config = dict(
    n_layer=12,
    d_model=1024,
    n_head=12,
    n_kv_head=12,
    head_dim=64,
    d_mlp=6144,
    vocab_size=8192,
    activation='tanh_gelu',
    norm='layernorm',
    norm_place='pre',
    norm_eps=1e-05,
    positions='learned',
    qk_norm=False,
    attn_scale=0.125,
    bias='all',
    tie_embeddings=True,
    parallel_block=False,
    init='orth',
    init_std_qkv=0.0226,
    init_std_o=0.00461,
    init_std_up=0.0226,
    init_std_down=0.00461,
    optimizer='soap_variant',
    lr=0.00161,
    lr_mult_up=1.04,
    beta1=0.95,
    beta2=0.95,
    lr_head=0.00486,
    warmup_steps=200,
    schedule='wsd',
    decay_fraction=0.781,
    decay_shape='sqrt',
    final_lr_fraction=0.05,
    batch_tokens=[131072, 262144, 393216],
    seq_len=2048,
    doc_mask=True,
    train_tokens=760900000,
    steps=3203,
    dataset='wikipedia_en',
)
Each number is 128 + 24 x the weight over its row's rms, rounded and kept within 0 to 255. Layers, rows and columns count from 0. Numbers have three digits each. The size before them is the row's rms in percent of the matrix's.

# k: layer 7 attention key, 768x1024, rms 0.0507, rows 746-767, columns 448-511
# q: layer 7 attention query, 768x1024, rms 0.0502, rows 747-767, columns 448-511
# v: layer 7 attention value, 768x1024, rms 0.0592, rows 704-767, columns 448-511
# o: layer 7 attention output (transposed), 768x1024, rms 0.0529, rows 704-767, columns 448-511
# up: layer 7 MLP up, 6144x1024, rms 0.0618, rows 0-14, columns 448-511
# down: layer 7 MLP down (transposed), 6144x1024, rms 0.0608, rows 0-13, columns 448-511
k746 116:110101088110091168172134096117148156131124089116067113153125162062141173132140121161141123139118096167137100127107101123131147080111112148112165158155121108107107147119094119095113128171133131
q747 114:112130122130116135105098134118126131132140125131141141087133134101186145083099157133140113168147073120107135086094133077152146138146108107119096137179135173142106081136103140146114135150172134
k747 114:070113125129154093127135085138115118106152151126109151156113149097107098120144118090128140101137065164107157064126156141133121167161126120094160149153119131142131103120122138074074095095134108
q748 112:115147126130171151149165163126138188101151163106153134076106145103164151092130145123116149142144105132134144096132136149127141121131125105137112135116101121088133156086134144112148141148121108
k748 111:067139112146147165161141143102135130154162154119117131118090121121094129127066099156103098079114128149142126144143152131164141076088149105138134120165138081119135093087145171136110090110104105
q749 111:129142125172117094138142126103120095121164173137110107111116171146170092116100105141152143144108148133095095159105119111128114123130124156095136149123127150079110130119133099127130149130131107
k749 112:144113139115176136125119192083090125111120157138151099133126154124092176103117146141122135120084109125119161125083049127110125097126130135068135136087101156096132089150120111111132130162162139
q750 117:138151120124120150142127155111157144125134186110078158118146108142132119127060143185132142120114123160106102076132105126100094176120158109174136109136071125143120146145122127086149096079151134
k750 117:128108121167146128118147173117099133145113158142154130132145103097136126121059106129152136121148138147107099131154090132136141117114108132095134119108133106164140147164119120120125088117159114
q751 111:176097077174121120108107150142108158109155127111127153151127132133117114120137147110126158138106129169096109114142101094133098144144124103160127115121127155135120149120201115084107141105113124
k751 115:154115114143130108164105116159158128140142091098103155155145131117070127174130130148099141082117133132078145108121125129153123141154140167134105157097120172155144162133118120132137149127137133
q752 109:137183099149140179090140093191143133135125137105161073178101084171129143138110118146106130092146100142105099119102144142170137119129135070111136123117121098137120128129102150134127183137159082
k752 110:095135103136115124122175125101130168134177140098087113118120112098102125144116153118133187125147116142093124107083147116130146141091116093088121116101101085106133086114136151162149156108152124
q753 115:143127151104134128128150151123124162117151145150101104118143119143153103128115114126157164149136108125095152137106179139100167144130206155093138142154130139096130126175104058136149092100153072
k753 117:089137158103107129138106166149141107118106113112130079131107132116122113115122127129139164103095126151134154133086144119071145130128156137137161082122104122160131103117090135145105097130086105
q754 114:125122146126144108131128143106155107108118113166122122161150139156078140104158153109193142127120092122156142122164183128099110113147118114145138086120121139125117073127120130115159120141129171
k754 115:154136083131150109138140152126135086115104110105100100144144124155102098132123144128160129111134120137135142122119136122106158162106104140152173139131130128134110146120145126127149065157102133
q755 112:171164139124155122147121142140110137132121143159139140133121067122109144106072144104118111113101146155116128097165162125094120093160123144113147116105127153117149121192120128151113122125156089
k755 117:086157111132141132116104161096182107099121152141159114078121083140145129124124148142108149115137153138119130096095144090096146120118139121113126121154134132138113132155100166107132091157134138
q756 110:132106106118120103123165130117170131113083125096152127103102153081073140153097117121116159185145115148145141138125137145151154144072102116184096110101161129117097107097141097129133130161119112
k756 115:120093119114163109102119131158130104084114109168131132137171160124138131132102152122142138139167174121141076093155119155185123065139099143117117109147146131133135084109135104139106140057126121
q757 111:145172169147171150157101098093128131122156131140096113085114109153079160128162170129115078141151117100141130156113130121126156132156116128145124121133090127062163125129136126117126111147112137
k757 115:130153110144105137157130146168104124078136151115136096100117156168114154112066144138048103121132113170155121158136141129114109134138100136119117161126100098108143130106108154138107097152111136
q758 110:139114079162152091127122116135112131110151198148142124087084134117153173142155119106077141117147118114154143114116162168145115102143121082138098136162098122089163126113123091129111110162091087
k758 114:120183127115134094143140142129144084105141151112139134094137101120144143081113111123113154191138126135177169121127153097158098095169108102159120116111093163124139103131095139124151100113109133
q759 112:081142123114111133138142127102146109174066124113120150176118160150122128144095138155101114098130144149121166154114121123119150141106167122070079154118140121125090115142176113134129128094129119
k759 111:081142151130138150164140139123125136122103105134146127162107199152129098119141136132125168123161108118152100175087163074112104144074151100113137138154123115113140130165089127134114116107120136
q760 108:113110118121119146111102138132141104104136159143103137141134126100118104134168131149094121102116143125154173119123132115134086109105154146132123118136118117100080058099086124137134106167125127
k760 110:132122137121122162109149133138162154127134129140175119142177123118156122123151145171150093125109154150143139129109128149134129143114125144120103132101134134126155128107132158079122187129148103
q761 112:104122124091154113171141151119075113126107114154140131100151120079105129128179142130171172149137142064129120156172140155108127110156167149105103052087136139151145061121137161156096153132135083
k761 117:084119152150120108113157136142096136102127115179130084106098125166126122157170078160126100142186138138098138139105077122132168171142103145126125109103162174119103149130110121126119111141080155
q762 112:162135130100129140113094124119146140137121132145110133173173128146161147100127150101124053163138120112109104146081133119156153118129115118141141107150146096127137156134123091122174155100107131
k762 117:142149080124133119158128135105085161140096103091090106142141125099146128164083133121128115169131119123140099126155133116139162136153093115119136118117100080141103125125079090128150111140178126
q763 114:137153119137133117104104097116129094121192106146114140129157116110176198127079158106177136123100097129129108115149137119170106110112091122145151171131123144117126166093127093147121112113118144
k763 117:159115124128100133087133157088145139159123138190153115116142119125123124106106134093121134136120107110129131109088125137152135126089129119105160138143136099089084124116145156109128093081099126
q764 111:163144129105127085158117141138128081112124166071130125142106140116189150124140123128061123118147112140123153182140112111145077108135128115159090160115101123109117174135160101139129149148124125
k764 115:103121150116148150126133130142149113084108153088131115139125144118116124101105131109117165135128132152107101160132089089080139149165198098149107145129119128103124144122130076111135113141082110
q765 115:144122148116115132125113138120115100136082099138126110130135075140125132153125110112129127154113154150106099147165154173106155145136115140150115105119159173187129111132135105153122146144128115
k765 118:084099118166089121114100121063086124150144164094120115145134070121140142146109110123127133113130159110136138142091110124120077126167139139136120139122143139135104133076155145112086119133140178
q766 114:131157129113153114107133096161173136129139167121119153106147127121112130131124125116155152098176119140100126120117114123119112153133124113125114123153095124138122123154143110114100079126096117
k766 116:121126095107105135124103100157156160120108140173103096085145129130145125117155150114094135137094145127094119144166094134112081152127107115107167137111108111127153102136103112109116098112118144
q767 110:189119124152153155170138124141076138133133114117112132126110124097119135145143089103104100108123181118108195124134195118151111162115149114168121118152114110108071115096136152130125111143092082
k767 111:140084105129149162112135172126106153177143123104151127167124134115130104148118132152118141108176131155102123136116105123134104144111155124129098181157143137136100113141083127148106114186108109
v704 119:133140137110143149124146108102117099133108144129113157141121050150141088181155080090152095122096140129114128148125116101124153116139117120138148126132180117098144117122111142096140132106119115
o704 107:087137119134096142109132155111147105136109153123151142066087121190148089107104115153136169135125153078149136136153169088128125097122158122131136133122156145142104111113163140123110149161136143
v705 116:130150126185133095122129131130133117158127102146139154141114100157135082105142103129096138132126159134141145172132156078107198137138135148134154101145111139090143163145131085089141121117124156
o705 105:083141137122111099137113135146146158146103169165137107165133128118132159109149156165083155135155132157064131140116085149156154159130144104127097122156153123094095098097073127127174143120143132
v706 116:117124154128118157152130119154099163116141117129120155116133157183151130130173131158133139086190122087118126134167092139101139131118145094169155130113101140131151140093127135087148069121119189
o706 108:137148131160148132111132134123098124154155141098103154144096121116115121094154114156156121173166130095114094129086127120126157117097132178129118178149126099107116161181133106117093105146159092
v707 115:167179132143142125162136157163130145133179156081118155114125130110112123121154142124092146152173157156141132115106156115153162140138120102114144111120157130157120141111177184123107095122169099
o707 106:137124181142127140157096117137146177178119107130131134095137123122152158114140107110112151125133107129118092124146094164110104146124129126125140137133173138127149065148082111148137143111179107
v708 117:119134109121083115115131118117105155144133146110138108167131134100156128098113122122085103119160149156118108128115170077109061109097143096131145125184146151135083120074131124115105159153132119
o708 109:138094098173127145121162143123139082134133114138116134104126110150128081077143147090134140139145124149101085157116104155061157136110121111102082080108133133079134131117170135134137151134125090
v709 115:103144114110175168124190120095151157135118129103126104134102109124149142170042135119116172113075114142094138111114122143122105149162104127089120114112139127105167142137134093121107113135118129
o709 107:180117078139137145172153150125130117069148165128147123172152125134175093119168125155116110167114142125112083153120133115104133077113129086159151156086093118116101101084147105129128126133096137
v710 120:127147135126116097121135129110104115181075149147141143142116169154109144100148096125140129121154129146084116120137179117142155122172157187117141139099133100153169149144149165137167163137133156
o710 108:130114146167122136090098107116086110135159079127152158128078087127125114172096118159107133148134117120133147143157178178113116150175160124119129130092121147081158132114155120108127109110154118
v711 118:165085115120135112127113116119115124142161161131152131102162123106115111138140150093155102103063081085128104103129099120124147178099103123141158083132117123072143135137093165124130148153103143
o711 107:112139099150140087102154134081131095159115116136115134134149113134161102116119111156136153153126134135092145168146120100153140128133130084152101125139135167165152104126178126156107139128146144
v712 117:079122117136142119132108120151130080076159109129139135120164146179133124141127153135120113131107121098157138132159128099147120086140109110099134101152114108103139130129131072145076107155111100
o712 107:144140097150134115127161132132114144120086107097128142113134138160156098128129125136137141121105108116122129145138112122150111156122104148137131195110156109174132131146143156135138170177136109
v713 119:127144117113089130142098099157100133135115124123102113139127117183117119115128096141146149152128134113120111147115127085111150146101139152134117160099138131156128168096179124122137109144151105
o713 111:130150159106145188119152128138148128097129088103143107119162154101141089135128126137158128158123143115149130128071135137123110115109127113152146185150116087145118136107107130129133114151113117
v714 111:122118137123131105120124092148169084106120093132114169137149111129159115121100109146105111098133172139160131084128116136117131123143116107082136144143131138148108135096115093138151125150160141
o714 103:093181127155108123169185123146137111129135117125139158108125123177128097128128140112137121115111098127148114142111166100112108146141095124122113145088123155104131130133127114089092119098088145
v715 117:150129142157106087137104109129091124075172148136114068126148112130115101146107135109136142084117157108135094105122131174098095151119097102137160092098137064139114108099150147137142113121176105
o715 109:121136113129133140112149145133137133098134121137121137135100105100129159084107127123121114113118138126134125122115157089134152108125118141150107175131105101146153126097141109130076138148095135
v716 116:166110132129148161130112118182103077045096117133127115153125127108137103123176181150129120155131116144170087073134103139073091115098133143068112096155099167151133134133128116140128115150131110
o716 110:100138109150131123131178148147118137145138097130147115132140119110108115104122104154096142130148129128152098133111138124156113122167128093113121096125130116108133093112134154167138116136130085
v717 115:100083116152123123111140155130131164121174137131154131139141143127114121126172160106169133138122147093156105180138125066169139106145134115096145101122140142058127127132078094131130154110136117
o717 105:137126138129140127123140103116137128104115168119138122116130154108122121108143109156133115141115095149094163128103166150160107107104132121118130078154164106142166116126170100149168107119109124
v718 119:132113080120148089116154076089150134092127118108101120145092121139123119135128119112118143116109116162104109108114096116116127127103132161128114141124149140120147126144090160132157107172107139
o718 110:152162136136148117140114149132090162166137106154156143183118121124145102079178176123106133098136128132131131122109133143098112105093161130091154079135128126097126137079144126117151115133157119
v719 115:148149169112097125132128159132123119120129138084145115133149123092151149116109140100117096119079116162148121140146130144167120089117120141091137113147112116134142158105131148118171129148118168
o719 107:165136113165112135111115121126153152149088144079151130118091164110094112123128147126114104104124153094134106167183131094139117104116107140161111126125152136120127171110126111153148131126100098
v720 115:120123097107127118133086128152118102099155076109125138146178116150141134120096112120144186141125093118139080150110142052096125110132105131158092125095150135159145126173119149107144133106116124
o720 108:105189112138143163129107124110093094162137130143168115105125106128107121119132127149120162143127138143116163129131115161170128146138116123131131104094123127161122174101155082138106169087143101
v721 116:112135099082117136164095124151103160130126117142123156134147148202122120100162119130105148111144122115200084096132111129117136142122136134148133110111115102127121131090138123140101160106135097
o721 106:104141149119157099121115112124130120132111174080102148154148142131105119144129129095125114139117087145161113159123101170077103146120134104129137095080145121157137081129094109112110118130080142
v722 116:102136123129164112142109149105125120118119120126127137117147152140130137117131099086127133121126111127099159118094073144136150099105135088093104121100116121121092106149136144141102095147089141
o722 104:095132082087108146102138134090135157149133139124152147121115159154172109103158101122102100112157079160069110143148129091160134119139110135163136144168104179147112116145140140131142107160124145
v723 114:168084116171138142148162111154164151132126152104148153103087151125125136163124064124103093153108108110119111142154085114175095128122143150161154115138139095180131113086093138168142146144136093
o723 105:102128096160145116164130104154128119122144158149054123137152128166115145156134139125114158105131101113129103111149099123120105106116113100125120125092180148093134124126174106115133150095121169
v724 120:110115170068094129145127092107115120157141150158153157151155158092142102139143144139138158117129149100172141119118154105122071081068098137116112137146127133138122139121109131131133151145169162
o724 108:154146141133140098153121175135148126151065128121067129112119126138089115128129133132133085134147108156155057150167114094098152114137153146127116143142154160121105108110114144094160120148163154
v725 118:136131140104161137186140108144144097137108171083110107131107103145120129130126186164114151152152074109108142096126131141125141137086168148117120130129116098116168161104152126148161158129158166
o725 109:140100123092129112151120120072175091138094127171101138115077103086124104123139134137087146121122157130138125106136147136127105072110124117129141124133077136147148104122133102095132090128156139
v726 118:058131143121128149125112082127100130114125095099099124094112105126136125097124125101094088113112134146105123136113111144097112149164104131130122129153100134088168129134133143117121106143125093
o726 109:079149136161127139134130127119121146122158157123135132121138112123126133127123141163131085122153095093152120133137162105144133133123145097144148175109115131148116142112139125142092143138138148
v727 116:112132116125118095117113123152137128151156073084143122140094156163113092087124135141185114120161091141122122112158100096091148129163143115122143095109152157138144129135149121118138126139150129
o727 107:115127140175128189156114120137113142077149122138160137154136148129151110110149121133114150043163149124112133128169149134134084143125131129095117142058131186145075092148148121112118141132141200
v728 115:133103143153162152162112138105133111143108102116137079128138141159145116134124189120117134123137141184139130105106136139086110129117165118129137129136078139138127162113145128080117102128090143
o728 105:099127123165129125123149122162101105149121121129156127127086142138128175104139087162121124116149162120141167133147102125142155144157146121129140097123140122120130105122178129111113107136133165
v729 121:164131122083089112181091171122185108143101125150130095158179112087146132098119112131107137138141086173126155163107146202112118116091144131086162151135101109101152108112102157165135103135123157
o729 111:127154128116107135105127164110071128162110135118164136134116133147136096116135171082105115144179100127135136140130143131157140107126118151102078101133123111136141130105094163173104115112109104
v730 118:141109119088171152164117145114108140147139096097115135158131124173138159150113106153130153152106130132111115127191136170090104131127142136146184146166100155080143126131138101132142149098090090
o730 108:196153165080143155091163122122092154122111155139115140130175107135105094144110092111138121118114118087081129104091133159134121112138090140171130089135117145142087113107144085137110115094115135
v731 119:117129185123169125098153151152108131157157111122141167118166115097165134137163118188090153121132115136173133135141124108113140143107131127146140121124112149134146114100078060097122149122130097
o731 108:102099166105138111105117111157177118132165171035139133126150145164126135102120103113128139181113155149142116166171138141178136156149154137111069102076146162129093132100147145126127085071174186
v732 117:133117116126098158138127161136165099155104126140109134168058131116081139160154126121132137166140156110139119114139140137125175143177142137120120147176120112154128116150147177119135171140178142
o732 106:115142083108126158138152141153147080077137120108116147132142115107099125087110125151115172138139108155108106099076110106131087100148107171104152150073136137129117157162151174117137101130078160
v733 117:099125117081153133178110154109107123135109102151117105117138113139157107144079149155158164148145104134186117099135126138096104125127138102098121145096093168157128149117133146128086133124115128
o733 106:131114140135113163105094128141112124099145102141142139074081134090137117113135123131170111058100140107137137119187131155197129141157103148147092136102154108157145096107152126139182138183135129
v734 114:146152126115119121145094142122106146097102108127131102138096126137120119119113100131139097128137121099147160153116086101108109126171127103102171135154109129120145142132078087196119138128147133
o734 106:123129127121110118135132129135107141125122165168098138185124110152151149122161126133121126123145145116117129108161102097130113117120141116094143132076153138132125106131162067066104123097129075
v735 113:153092156168126146142128147116163088115167099101119135142147163131136143118103112104038140096139145150133121177114112133094165146144109136112130145128064173114144099157123067100156141114111148
o735 106:125165095148167150091138106115100095146129170076089116109162125153101124095142120150143129141144146125106122121120120138157118117132091149125122121125169133114103106159105156095155150168131156
v736 120:107106126104134139134113178100117139099146159103133099142125129161143136162126162127125094119104094104100099117117130153145120128125137132153140112129142132133127106164114125135088161132083119
o736 109:134169181110124137148128115131149085092123122140159105098130102123128082119116124190166119101097063117103130121139126132135114115078111129112102117145142105113070147162148106139083116150093139
v737 118:113152129131138125132133111114129136126169092155116118137144115129119128098126084072089108149115134085124187099122132143133130156113175116141155125129160128132150151094111135126158136128117109
o737 105:163115126119142123088119122106196111119133115135107146113160120133102141141127138144176123102103112150151112136114077128087112086102136112084163132112117087137115126113096167113133128132165150
v738 118:129105102119124143154112172139117138094134133121115142141177123151127177117135146156114109121148154104146095154143103102160130138120120176134104130108157130146138110080151108140119126133150103
o738 108:109106146098149147125124132164081131141122136177110141109123155167096141139118145150116150090132143115129141135099117129120188096114160102125116109081143165156091116140101141115123140093149137
v739 118:130107103116121121147149150109125144148162180132134121145137109115083110113130092143139119130108145106106115136140197120110118120098131107147123175128144166161141127154133124148109137113153098
o739 106:154125113113121144160103102070117129117158122086114144093135158137178094122132129132131124094104149155163112133131118112109144095164129120174136144128108070123144134135141127158109122135112136
v740 117:154171154130138096119135131121105134135140127144142131171157173127145122110140142132180142118061133042135131152093148143133125109159116154115138153118129151121152105077120125157121096130146122
o740 108:149116148129122147102114157171143161107102100123134131112070145133113115108131148116145156116140158089135121114114125129133130137121154120128111116144141084126107128129120107112128148121155162
v741 117:114143125085123092112120145155148148145093157145152150118089118112130138145137120113101159158109124150124166146140114076202127128116118135123148143149093098148117166139112165088108127127125115
o741 105:109150139133146124161164111129104092158167137124098074148122162144159130116141130100155134123088133117101119099123080174083125068134151158144156091141148118132105122111151142117165144158115118
v742 114:115150159139153123120172117139091128118121099098124087142127110126150140155116107125156173119062177124162147134108104144127112124070130126119150095104113165120142106123123118137122141125107124
o742 105:160119174144109121148150147115150132085099156093138183159136143132116121112083134147069108125155126142183152138117145088184108087133109136153173110151115110115118121131160126109114139158146162
v743 115:122106150143142113123128084137143096154171123151102137167128098111163161108133143108089161088138150115087120125156138133167129145138081112097119108140135134169098122102133092119117080118152195
o743 107:084140118114080107086127126121116128162152136120115072096116137143079130161133125105111144147108166126125153088126121127104111146149130133127153158160108117139142199166190096123101153138122091
v744 116:170120114119133138077108114135144118140138177116114104112143110131148101138159160088149110099139118111111113139118079104139156117149110116139118124105106153121109186118160122111150154135137106
o744 107:121137149148126163160141161184104125140133136153143096148177075116116116136131133144133124175118136109110179126115163158105133105131122118113135142118102109105110128113128171127088093152124141
v745 117:126172102081119156157120143097134146133152125141122107164143163121128120124157121113141167135103135145139116112147130141081092138094114134089156144157079159126158136163151155143139113126135100
o745 108:134119140154118107135126168105172120129162132125125133125129123146143110094147146108145144104107127129113170151122148104116101112104125144148112139112143135155142117138132088169113143168150055
v746 116:137096134135148164151162110167151131126132125161143140044166125097140132122140148144156142132121161100106105137134117174141112186109101081101108140126115145102090120121140172128097143130104114
o746 108:128085147112137151160089132118121101133115094123144160102137113100124118135109139139113158146158116119197133134113141167124125100136111131104133154103112111177126186110147119084141111134150157
v747 115:120132143110152133139113147127117142143129107109156076099130148131128158169073158160145110130158158147112154124118138101143140120122103123120143147119109111129118111124143098065131101128098161
o747 105:143138130150140171127109120110151142124105096125121125124167118142117177121109148119147155151174123139139186107175123130115142135153147142100118128133168088135139150179144109146124115082139124
v748 117:109108105103138105107107177102153088123113135164125118080124131181147121122118120103151110115154138121104166163159099114154062154107125094129145168118168131157040114080171099110154129151123089
o748 109:102109130179112107148115096119132114129117109096155123171105108151183162151124117127154129109118149157140131084101121113081134143093128128146127086153100115130098106148091133128097147133139115
v749 115:192134149081135151148097139111096163157133155169141124124094117086126123111125108125139168136118110069107125154113137123161138086179150130108130107124100080139142097126112136103170104096116108
o749 108:140148134051172103173127099132114154090101105139104134134112148134141146097137129150145175146089128103162109116151109134110076137142127110101154098174083124124131155160096126127107136142123100
v750 114:131142090168091123120105109171127111089131095121115146103109103127093120130146113124143118104120117117150109134123110144113139130129170144122112110080145111113135150153145108121118118135089118
o750 104:115089093142127095118132139120117132140130102171159144158164148096141076112121165122135124122118154121138120121127103106111102132108164082134133133163203102140132172157153138147139106094092138
v751 115:126155102087113134130077133135137123182055091169144155109147118172116125116150153117133114083154100129142146118134105122079155179169107084116121152114147133104150115133166132119080129144126125
o751 108:124114106088158126150125125127102156137169118126168127129142150118102121155132123136161149181140133138153116103121139121127085137116144117106137112121137089150155160167138109155093124135092113
v752 115:098147158153136112164143156169118133129089123187120141131127153130139142175144108105204095140150076118130099126118114098109124125139133131145114106167140133127149120111151141118102112121069167
o752 106:117170148138158136139121136133147117130075098092120141130106181129137088111116119098099085114105124119123103123118151112190137139119116157096140145133098151151152130175107121149132144096145122
v753 118:147117109156137144106128127124151104120162061123080124130099121192158103155105132136106140139146152118101140191147140130154118122129113123169154106101129124141109095058102087142164139112090127
o753 108:137121143153086085113125131125123138127076149082133104129063123124104137125135149140140131151141126105113146132108099134084122129160114111128128150110113141113138161164150094145143097149122148
v754 122:128144119097153096074136134113126125106162135100123095135125134133147111159121101147132108115124087110103148125081124138158117094143150129145171135123143141096159162145143135155131114099125109
o754 109:155154171157100111136122136112122138101129154117148112163085109102095127130139138101138164159132146183094100137151153134128159146108130145124113105142090120101137136124103140127149154105136119
v755 117:144133113142148097124165143132144114141100135134125090159182136130125135123145081136192150097122128149110104123098089125147109143126136103127155128129111150133130146092164140105111126138144116
o755 107:178129141141112130119123086124156146120155127114110162179098147160092138129117135144148128156143134159138081114115123138128120114150116141157144127139171074105077121119120131134128106137167123
v756 121:149181125083165133112128103090109137115137103118151096147094140142175120172133139140092115150145133173106124172115129116160172151135103142147103118166117111088127152110154123109114099162109119
o756 108:129140166143118092126152121155159165120131155143176124125119136156132136129111131157127103088122152151160097120119103176146144113130113164153099162179105136110123109138086148143130150169100149
v757 113:115116148096094127115149100103104135071122130107124083162109156087166161108133135097171140140113098118173141104140077126097147101110115144138102116159131126153078097132139134078120109124099120
o757 106:104134120134099114172112121117150107092099140089111099089127126103131123148108126148085159087062133106154140139098132140149108124139134151103157115155130118089148126119152119124148117148124104
v758 113:111153130135116087108154161129089124134155137130104131163148109122157099130099158152154143119140141113146088140120133116172145141157088130148115145146188116144108132121088111151118125100106132
o758 109:131137109130091146076122126123143111130124132072192165172104150106161154136103106125145097142117074180122156152100094103119142114134131181106138090115136130099087129151147111131132191098125084
v759 117:132136107158153149117162144116133120151164132167138103147108113119090120149160102111127142069104098124138142163132145121110108152152097081133119112117119143136147093115135131135136110135139132
o759 106:089123121141116153135147129121131171163082116129117158137152143107142151143126130130149103105124124125150128099136133101133147143151092120139126153121142112122106169132108079098088094139143162
v760 119:088136133123124110098182125097105109107130085103143101132125120110149151113123163124148176115143154163084109140135126104156141161134143129204119155107127158142134145185139112127153090122136124
o760 105:115130156106140123111095151103139087160139114132134123118158127147175152106115136142103122155131123157141115200135150109110118089068100132095119140101124107131097144182126132110113107177110146
v761 115:101138130119109111115120110116106141109143118135138129069159142114089129120100162127137098112156130145093125084132120128117105139106142121105124156112130142140092138135145154136130118100120154
o761 109:106102112146166122103130107086146102133165097177153142115110110112138123159117102103061137136115104101121127116138111136161140102147119132169113109126117100096156145154096112164134091140131110
v762 119:132089111081112094155135142126129147095125126152104095135139140116103131116115135086089130108129123134093081140112071139114163117141069119117151119128127085111114095134137129101137124133098120
o762 108:123129130107110139119164122156105130129128169128131119120109124119114170166143142167154103178136122104152149104087162129094146168122117146115122118157109121140190151155113133098108147132109124
v763 119:144129136138113135122133164130120156129119152105130141137099119139117134129166149103133106129133144126097138108113129148137129142119103083130114139139126111098118125166172137152168170096135128
o763 108:074146129120152167139108140115117095156124172097078116161185114103149132136170075059144170130156109155117124114145114132160114107157150129137144169166127132160094118119130111110109101120141122
v764 113:158186127148127110153128109157122111141126156169134073136106120134096115109130155101130112104116179115114144119151114124144155164117133121161129157154117143119114152136101173141122154167132092
o764 106:140153116183147134071128091091128139120114082147152122104116115164115145098136144189152128103133118156113141125171105116167138098113151164153095144118101117127109174174156100114124156149181142
v765 118:130146151160155120164149130153099141109155097139125120103108091148126130139145156200103099128120128172108181137135128144106112155106124150131169149154094130104095137135130128123135147086112144
o765 108:119129092071140124072144142096173111130090141096165136098134124149133139138152125145144121138130111123139196063140141140142151097097135102099140128137134099105174139107102083095108141113139132
v766 116:145145114149160119122088123158110142159061129101136081128072153192110103134091124117156166146161145094088113129084134129140096117153077141114160145090134137122141127105102079139143118159123130
o766 109:147129124125155104138144097133166125113180111116132119109142114104142136117113147124104128154152113136182172127147157110091155180143153130093093110112142109107124149156116078110124137157093156
v767 118:125111110130121113094188138114142138131145162129149144136119131086098153132141141124135177112105125168155126128155137171124144152108136139092102132147126148133080086097126122099182095123140147
o767 108:152098140136127099128129155130113113173136128099112096140117125160102100134162115137128109153068134147090160085086129109144153088141122187142140126132136129131135155122152142090130122182097114
up0 102:129144112124127122164141054064100154104150122171079092108118129151126096142136111084105154115115161132167155160127115143134130127142160154125116110133119152146169106117124107120161103131091085
down0 103:088154133107147132174133161136108087096186147094123154105138117128122160143084139129090108128153152159143122161132120117140156122106157109093099157099129085134133121095121123121136138098091126
up1 103:135175143132161133077106144137134106117118127163136126153130120125153142073150120152095107132140109131182076145094108106122130133144102142080128152126163106194138136144113157131168103124120166
down1 106:105122136162161127071136147112129145139158166091146146130158108155138159110125114159102104148160135144137132079104105120159128144108163132141092123119122132105119072156147116106102115131124085
up2 096:158133154140098163124111137136134107130145111137131116144102118109077159162126107141103125103181083178109135125116101092173131129157136178167151129121110061143105165130140109118173123128136123
down2 097:114113113105091150105132081118133081130139103113135163138123114103150113145110083107110141069137142133118156132085121098115145112117115129142081150113109121136130159142133172135120060065101125
up3 099:097099117157080140119100128071062150150120108111132152109151103111103121146123100127160117138136176117098112144164083134155119125144154124063132122114164126165165136107121131140100133173099089
down3 098:101192128136138113078115085113133068159109160112154122115135151129128141147144135145112124145155094099110133173125175152133142131168162119086115136187164163110142107154125088131136118096105086
up4 098:113146114087119091147168105160161155135125121153102122133158145138112086152186136123132146108156123143122109115128115123131091115179107147102136091131129134137162158146075117145155120141105159
down4 096:129128135146118126166120144085106116147077099135124092143158149112138124133120158139160140146149125128142144143101182119099130148126103119156152114115131164133128119182130116106149113083085115
up5 097:156140184145172163119126111130148155148193065118139142146078154111133155107129109123122106130153175130107150128140124093131123112193178111091151092118107100112119132145126119056169132152071135
down5 098:148082095155158130131130062171121149123160124180125147148132110111139116126114147122099132085124132081156110171126089136089154117140105121148127133166137141103124092163107147154110124121117135
up6 101:114149144114093139176133159102138096106098137176089153168176145142115139134103115146152117070135109146141137175163145144059152120079111157105108156121152151122144112133152107152143137125088104
down6 097:098066086151102125073150102081107162136130128129106121129104111083139114107108117125149129105113108141123125101118038095148112129094132108139102152067104111140140103148101077121128113169136057
up7 101:121130141131158120182106143155121146147147177134125150148129102124078121124083132167148120105116141117108158112124164121126125123113119137154108117123126129130112127134152096141146161148121133
down7 105:113104101145134144155126112099096113135146145126119122124119150126123091136121132167166149146147082107112140109143169136169129139072118143118153141146114080112136143144117149156095108119103114
up8 104:131144116177109105157086131050175109132129138151122109170152103156133181173138161126103120125137132108097126154146127110166138161080137126142164106141128177143112108161114077101057138101176173
down8 105:162094113124109093131094137157098140156114141146143120072116144139137140117144196134128093116144145165111082093133141116142122164137100147113118133137111109184105116106123147110160135113110135
up9 097:120135140146106189118104171152113114116126120162165164128191087147163137136114111097130112154138103140129151153149106149111091141108139125105129155128151105064177117109122106141193164116145127
down9 101:134161104156162154081116144136118126104140146115111099104115097129112154152138136127188107095144173136154110140145103097162100140095140143132141126147161117112139132147121155136168119171109160
up10 108:130134159123135137131123107090168158135104144101117162100108104170131129190154149160092127153130147090165140116125147140088120106138127104113119149127141061093104122075134115128167147051118091
down10 096:091082096152123140102145158136128119112129097132167163120103124125141096135118137077136109123131121121119095132119116152132122133140114128111128068183124161118137101121110130086149122093123155
up11 102:131128130115096132111118120107145148144103109130163104116114153164119110143122135153153120099123129117185123134138170151163122123168098136123137111185176164099113127117121128148146142107142135
down11 104:158119146127105097143141066071105127100115110147143133141127114131159148125152135153126131114119162108127144155087158097098117150133084094132123145099094105092111131074127112110153145121101123
up12 104:192133117112104143133109120083074109132101107176118146128147118084101130148133097133138121123111100150126145142125138106087119128181136123110119149115051109113115146119106135126162134126092133
down12 103:152161142131102151160149168155126120091109122113133139176166127095127104088129169111135130108167127118155099085104134109116102038122102086154144124135117082135154104119112119154066156131137124
up13 104:112123168146154121145173108127114155101148148172163128134080157160111146095092140174128106101157161120157105146123127131152135115130146102123114094132143125139133128135140131122158146125117121
down13 102:115184128149134160127079104178162148162114088134177120146112122145146118107117086118133116124155139120130095121138132162119153137081147113143117133102119154157116137114136145191192143098094118
up14 095:142092122162124183157116135126145135121100132108114132106169095163114134156121141135121096142112114200085132128105143156125145127101159098142105087112131133078142159132107134151106086133073088